{
  "num_hidden_layers": 13,
  "hidden_size": 256,
  "num_attention_heads": 2,
  "num_key_value_heads": 2,
  "head_dim": 128,
  "intermediate_size": 512,
  "vocab_size": 2405,
  "hidden_act": "geglu",
  "norm": "layernorm",
  "norm_place": "peri",
  "norm_eps": 1e-05,
  "positions": "rope",
  "rope_theta": 10000.0,
  "rope_fraction": 1.0,
  "qk_norm": false,
  "attn_scale": 0.0884,
  "bias": "none",
  "tie_word_embeddings": false,
  "parallel_block": false,
  "extras": ["capped logits"],
  "init": "normal",
  "init_std_qkv": 0.0448,
  "init_std_o": 0.00878,
  "init_std_up": 0.0448,
  "init_std_down": 0.00621,
  "init_mimetic": 0.7,
  "optimizer": "muon_variant",
  "learning_rate": 0.00964,
  "lr_mult_o": 1.5,
  "lr_mult_down": 1.5,
  "beta1": 0.95,
  "lr_head": 0.00828,
  "max_grad_norm": 1.0,
  "warmup_steps": 200,
  "schedule": "wsd",
  "decay_fraction": 0.62,
  "decay_shape": "linear",
  "final_lr_fraction": 0.0,
  "batch_tokens": 65536,
  "max_seq_len": 512,
  "doc_mask": true,
  "train_tokens": 410400000,
  "max_steps": 6263,
  "dataset": "wikipedia_en"
}
Each number is 128 + 32 x the weight over its row's rms, rounded and kept within 0 to 255. Layers, rows and columns count from 0. Numbers have three digits each. The size before them is the row's rms in percent of the matrix's.

# layer 6 MLP down (transposed), 512x256, rms 0.146, rows 280-313, columns 128-191
097:138136081065100153112091146061125128122171097107185142163161087198124056135108161115112121151161133116124144100170145108148147144109150169099049099129132119157147127174127134113210139087160143
093:138112161122195130118111107116099098112093150129105095134152121129170157108147162125136131037133059167130160100112128065152122137126117128135169084169157163148060155111151093153122100168137148
100:063162168125179173157159139101116042096074085105153210113097157156100118134083117142118141087110168140144118076137209158145125101146126120109104131087129135129094124138083155067125168088148134
098:146124090136127160107158114161102116177138066153159114061150082073126160136109070142159098183125122133176122094076161093139149155104175113209135125138100120092082186136108063149170134118174086
096:125141188144091114086160090162182100158168132104111117120068195132141132096150091098137109142175109119115144122124178082130176199156135160145170131172104108175118119132118126146140129089135145
104:097117125107109096176122140075106118119158141139110131080146125120141106149162114141106080128156123166177071116100134119161126109150155128154213099133132071104135066151108140088164123089105184
103:137146083108134175112118093158080085114099107114098140159188149085138137134139114103125148091153127125070187163130112133164144157163116142119089162184175117163143156152145143102203149091177090
105:081112152159134092141141119109128119114179217131139100100106161134158069130131121102087100096107159171134110170139091082115179165139125158155144129203139119163080124142156165092102066176152124
102:001155140075099075161170119084057140156122143161139136141060100086195078154081145143129083118096113143123160110140112104112176104136128061163134206129106100112117098151159200089129128145096100
098:079186126143099137166133130150138130103128109105143083103187076166099130132124129113132145161079130131100154074088102113140074098110119103128208128178108073137121199107132113182142075141127163
098:177117117149140145098097154132092102174085119189108179122131102143132149157151118204094141074085143099186126157166117194111116126163169137159113087135128132151138146134106187093122159079097122
096:081125105099117124079067173063080108129109055158175144145126111134146139170134119118146116098124127168092139108154132150110151141076134087164125172164108108156059167101141123108139063106165130
093:095104134130145084113137175152127123097141099097086054093109162123139065115102100127116165142164154112066129124136115142162155130144128148115123140143124087190098064049142105134107103087165073
096:064190124084139112127147166115115126135078150105145167127155154113122167064150143154132084144116195068176165112107131176177062129143105112067118150151089176134102137080136120177130086151119145
098:119151117128157153131137076073139139126086119118103100111134098171169124145196156164119145077097096155153101152169117114219131128165115178160079151140142138119128111112089101083122118201160119
093:133107199176104149144150145178127094172147109119053108130179131103119152143149102126153141147154130104119160143120050110096098122141124176102184134149143137109164173093053171186133132063150119
100:141138121151115114127101108123184055148106097081100104143123137108142137111139114083136095114129162080111152089190132074146158130132138168165120138152127144129171133094087154124159133103081128
103:109163098164107094063160162101132153121155144174103104150151133159138118078096127105178131140145115120145203099178139123134141137116073054155077082126142180072145156184077163158089089118094134
094:114151082096096062130137160130167133068083163099097122113085143103089138178103167149075099091113089125165124116143155126151167167164099097114097139122129123126092137057133161133121103138120086
102:133144143153131138124181164124080120138127113107143153076130152142107128128161151101160040165138129119101118146145104112124111111104083116134123172087090133141093165132138167148149164125111122
095:118185181110129148170124116111135125101184127113124151081094146154151114155066089170151124179141160160126140127085088163132112208133068171148142094104131116138113170127123132139133117069120144
110:098130133139142149142108134198120139130140113124078104092119118131122124130090117107226138127109145131075126131101114120096091104123148111127104082169137131100155157110136154053181083227094182
104:132104149137074085087153126140131154115151143179145079091060106076145114124126102123129144126084104173088100092107089100075149123136066175090105109130153167085109173133117136111155110200114148
100:176127175124131106083138109140145126182106105172150134103161146099157133139141148141160203141124169147130154094122103158074178115185160156161116159054081128164134131139109169143143092138121052
101:137081130109082110124114183152163158148166093120105165120129045105108065131115100142132086139121044109125117081123096180128145152138137192151102126132189154120154087091107104138093145139126184
099:150116134101102100132174077111161167094154177171117180142159148077092172186133092141136099133088112153158072130145087143126073156160125100111153123130117153132061178097126143133117083095079113
098:133105066131124132090112045079094117103104168113163106176179062127143132124112064061102130085132102137120123144178187177154122166118125123086124150065096135161166129131155118126106142184157104
097:154145084113179143166136146049105073168093104156112152146166132134153153122081115121151144170178135156110095094150187160126050169100105164134162113095159053074118097134172128091167080135140143
098:101100143156207113141098106157165093119120065147161081118145173138124193066154096119095149156123162116100147133178094098098122095169093155180136152098156133116164140148166065112157172053097178
100:116105190178166162134092139139144148149188115043162097158111133116120158109161111122153141120191143134093061163137161094112141175174124173098156115132088163105079139138108124073126198112132096
112:121152156151091105151131121142090162115121083110180159111105176081128121127111153082099101077115150189080121151121153155114148146182075104088123126180161153168117149181137071159073113095123117
102:147112184112143195104111143120110126151124162147177083189122149099085134071197157119143147117167135141142105137141118180059152152139138124077121128122100081208117121172108082120162149153087097
103:141114126101138141100080113143105129143150105143173094115128110142163151111129135131158174063132123155158167091100141222152130125133104179137112098111135160162090145088114154148142081140177152
098:088132074126097117127180173108168080198089179165119140080156129100136179101156106166063093130112158128152056145129136101136123132136081151122116114123114051088187090109208148160137120102121164
# layer 6 MLP gate, 512x256, rms 0.138, rows 281-313, columns 128-191
091:128137186144154138135112099122135148150177103139142148138125130077133101130119124121120095111076105102109145183167063165136099213167163170185102112157149130119160118150117105178083102146104107
105:093177099188111084125140099122125142182153139102115180090121190153179138118162217132120095104095135107157101133157092120151226131065162100151101123075137138093110127135076137122142070139122151
102:135171129139144091198079125121150091103128102122150161120196130140087115107094102177124141119113098108093147139140155107088118142134104119137161169084132149140161152110198134145162128121145117
101:107117115086108134129129099159134101084095165141148110121123138124119132143109150090138153132145114056114104210151154092102131111147119168160131095063130130112154076182154072126212119119070097
098:194116138191121127096141116148078147096130063108151129127108096185088127105114118131166126152148129178122167126172130157147155151125124158099193107116103165184148065120105090067155135075111140
101:076131074090185204100130123124074114133161130148155132155139107151108156121117115120161125108119147104141117122105088064149142105123134111099078100100124094105132130162127141164120113099131036
104:199079128083123150166156138122127108143152081137065149054119185120150156120151130095109196218104109086081133091124096076073134111157122149080108149093155199076125126114150103126091093120135037
102:157104123173138074175124092101117168126158161158107131168160164169111179079083138168105092153116139141110145140128182140169096087136134141082131072088161133067099085131148185130099170084094105
096:114141095129082148131129108168095085119087120093073054179133078102128106135133107075079135172164149134172147114089127089166119122105125156092129135084162121105136130093143132120169114163060160
101:112129143147124144162147137050181107172115132115132094091141183128115103136131124121126128114156117123138100119139143128063117092240157114139160087091167150133127063085134153150127103128178158
103:085148121075117143153084130105085131123179108147066095197131140087108139153108132188115157150111158085133111152096149039125162165097109115215111114134156105198121163140134079159121137155145123
096:073100158164158116095119093147121119106123085107132119160089092124131113145126083124108177136136109131066064144092118089143187095099114113192100174100104131137150112099087090117109138099118145
099:097137158147118149163156124159140202101089193133132187104153149107102130116135172069131125135145073091106172134176145174136127099161133164138131099190171069134169173079121120144177055149114127
104:107121107142126099050107146145097173133171102085134116114097159103196125092099130168146122152114149114157167186132142083062111162132157107110124191133156100115087069112114211155161111102100119
104:091138129072139126065044094130159112164141153113237136137056098137195132110122160086095158073122143097113104163127148076125180136153162062123071159168104133104097116105075146094151220138118103
102:122111117085090173161083108178145089124135092125191139109116108163094106142117108157014143111125068098112085086111138101142109140125159101162113128160172120119119121113180085117125153155168111
098:155091131133110122126135128156119117098109164085134170082103123053154108211134082142174146156152073101205120090132125037129131107099191061167128158136143137153111143085111074092165117153102108
093:180167113195150138129099139115169154151134079129130090098100135179133126094105146133139136091137136199099176131117140110070119117149113184114218153097174098166137149088073062097075120158111126
100:071100130175134103090148077089156073119183086180164150147113146048076123062136151189181124139172102118139137128142128109151159132114124151181095137116096201107128183134146174067117113107177085
101:129131178110189139164149133085089062147131076148145199145125118182176105149095126102120128055144192143149155120136177087121160158125101105098093106078162160105103093122084166135076093108084154
108:079135106109127149137150147125072144124146107146095126175112131090138160134135139123077154113081067103129098214147140113112171134071108134126150092134134146142075108112126124020169117110072103
104:136149130137063147117096150119116054220125143135139130102140084153081101120141147162084200054145057149088130116111148093088119093092155128170149080094126136136081146118109161149144201096116066
100:124154100104162128158126122138186126122095136147164157148112145113209167099139137090166162153080086141128156167188125214189126119121105120087114172160140121104173118051222098173175145095136167
099:098087143154131158096091131154126104122094072133142190138149165060054156170094112122106140148182071081099071116112129151157118106168150175143124143203130125053057141069098160099161121082116141
098:129122169108125089134147130089116135174104164180111131107143152115141148150158075112102096127149083110125148209155093142098102144072141098127099114135128157109167170088142169077138092104076105
095:090107112120119141154097128058130121111089137139167185080155054110141144078164124092085145141101146077079157104134088105102129125196090129176152102129178246146089115148169170125107205075145169
096:142146157109114143102165135137084153073174114083121146103118102156142130093119127156119145130048146160145158141156077111151128090173162089146141160147105126117090129126124128136137143117157063
102:101123095117089113106130165135146172163103118172100105112123077158156118156154163132135127120138163138189097173113122075085136118139122153110221133093113126151142099158082169149085171137141086
102:058191170137141071113150136097130123105114106175117086147138127156098154120179103126128140128145146140119159198124170161139120158121107118161227132145115153110124150097095111141098126106171108
102:107129137113138109098136149196113195120142129109112109177116122069119124142090197141161176106120113192111124120143119113087135198106070079099161179163183151151164149098075088111161145122115155
103:119155126122150119121120118138119138115200089131117136125095105085083043110099158132092141124081096170124069098136149120112109108202125152127142070096141136113076075098143131144108127129062181
104:205136131175097139188110140104078057145106097193085080101094086164097117112105129147150107096165136160086093091084137130165155084137118155124100121125174128096110137162120144095117088103140150
097:151047091144134109106100121085158115146110151136140143093115124070154110128206122124137144108094162117088112163047138147126142075123132097209118135142122133149154070163147117139184144128080065
# layer 6 MLP up, 512x256, rms 0.147, rows 281-313, columns 128-191
092:132172103066093128078110088098094152195110101114125183092125124160127119134146159163080138146134151094108153169142200178099132089112173120100080176105122147107098108151153190157117148124141077
104:145100070099129126156129161145129134078101146108067126197202063103098165144176156159168140136105121169175116178127144117102125107140131168113168180101038140148074125102113150140177070147076130
101:168141165164148154115162073111112140128085151188088178087185102163105109153144170102039157070134128064112130075129141180102136143142158133108094109162143110135124067145112050087118196127117137
096:144100111105105131152101148044082129182077077161132158128120102137169184130135093165120144086127076084076133087143122153122089126119102122141109161119195144091205120169131126095063085138091086
099:105149109152147095074074094160136098127105157084151133173085160134112133138107096143138163105123165112143096170145093185143151095097102101143115026114097096158100159173170129122168096138068163
100:086084098095103077133087150119128093075119171148189115105182147175114122115127152154137113134099154133146111163129084141137140128097096129192144111120061197143114105118158131126085132150106142
100:155143110107128147135106170139179113114141097104117164074171151127117148067160115153158118157086128125133107108178167173083097042063066100073170139103143162117087154170113083186128204071149174
105:101142144106107096210133124139093143113141108125145118077133085130133112153058142183114081154138125158178101151144136148143121148154155054159087119130119167155131147138134136086149172078157109
095:168085139102135136060181144095101060134146162200119092129131176086138126093147122183100155131124089131103160196155127162147138080125101150132096081116181111133148131098117166084215165142047100
103:110161101056153191170142109122125085066118155130137178071094101127145198100076104088093109125136092136122190099066124122141201062080110134152132153111197120156115092132124090158050086113118158
101:112193097087131134134122138136085103107143106125119061109137138103174124056121103094175118100136132124120105168127103127159121136143153117119131143100117142117148094155096120105103106191105138
096:148085115087088194111062092148142114131165129106141218089126070118109142094145201117140121176135172133103090152086112087091175124154106071113160085143124113152096141124152182195118132179160169
096:150122124113154120098142116162128132130140165111124117168115138163120132127173118142102133142098112151102168141121109091147114133119139129137171123100173110084162188134192193067129180141122133
095:131120163106130122148141175155169149106125041119111109135097190078172064137150136083150182124184129082149205049045115124105130120114105145149186101135128167113085094177184124141109152124113141
095:154160170104118132110148123123136124115142129156107169174089112146127146119083071183141147143121165116124073156116132134134157125147142129244162132083153114138111113108090126088060087088120124
104:157136144158073134114124077109162147142058119159164076104115162107123189123160077150091134108121125111141125164143143122131184151157082077154144113096168136045098191101148161126100176133114148
103:143134055143093127046145107212146149136139077111103115128081125158081117128138088108058123145155123107164135113141125137135142108116081192146091143135087130146103091099130139151149118100136106
097:147131171180186188082119075147119140168179095118119180150163110160213127070133108155181186125081200139104138093089054067122091115075149201118141111137145094094195110123138142130143133177077161
098:110072161119099065156104106107137193156104129167157116096109113172183120139066066134128113174095124062131162131104143092153185093135195165110180056170141157148169087161180085092110101068144099
092:117110111085159168142140128087128087110083170130094079168133114119112135153120082123087135096098085166127167123117158183146132083102165175104053184103106102180149112140161117175112128183147102
117:112099155181164096142133114167142116129159086102088119060139129136093119093152143129115065104090109138164123161142091154084125158124150162115072137096170144176151133175150180164128117154155113
104:099143123140187121149148143091139156087121144140174111149121141153167173109107116122153154130120125143121135152145123156162115145110124087161188182108135157180147056121154125146112081124114154
099:123074130150107148065134130122093132166108124103072106118151141197076127160123202105090129112103162119091175124143171136113084095122130120135104147150131172081144185131098118162132155097137173
097:125106100116100087098112132118159112101108153146136145144175200154063153123159151110112163124151177092145151131101109113152070103135132138136171130150072129134188158077154091079124143105129115
093:215115132174139116138113107224089124131160140131055113166064166092134065064120141139091108071139092134113195118136079136103125127137062141097141101166146163152129076124102160062157164125146086
097:147094111165102108094145152116131158169125130127105154108168105137145087097058182102130112164099149171110199156085115131141178068185144143111090103163134169189141101125192168133178132151094170
095:110168178093128125070093123144123152159135180067158149137068118088086123099125117084126113106106120044136184124148121143137176137122122076127158119115158106147138101161141117141160165119173125
101:126118160144103163130156143116107146132121150118079183116128065188149133135102104116168102102156151119107133140141197163103166126102112161139125104164115147136098145068081177199060148129160135
099:090156139067113146151117133162166152074120153115119122136158168133091061132145077074126106143133086129154161075153112105134122130077124137151128128096125110105072136115110189111200145144080176
114:161158081096134132130149154135131174111137167092085147131118132151106142110093108130099188129140112129143141126110148211165154144146083100063109123111113070135130128136148146103115057142157149
105:163119094161121135139040134147062067085125167129124125167107123108123127146105125113114137155182147110124138073147137134155085043182140160186107149188137116106139147099111161126109123073146153
103:080117112126159173161162037108118177156150034134087129110168146150111120174153170134106122171173153120139131113180185119125152195170170120104131141122149152115206088111133106136136189130065134
095:142181104112092139128049133134103142109131057125137124145140094214111109138116143076120113154116097082111153169119092097122137138121174135135098109131102157117107129170123108129089153157102100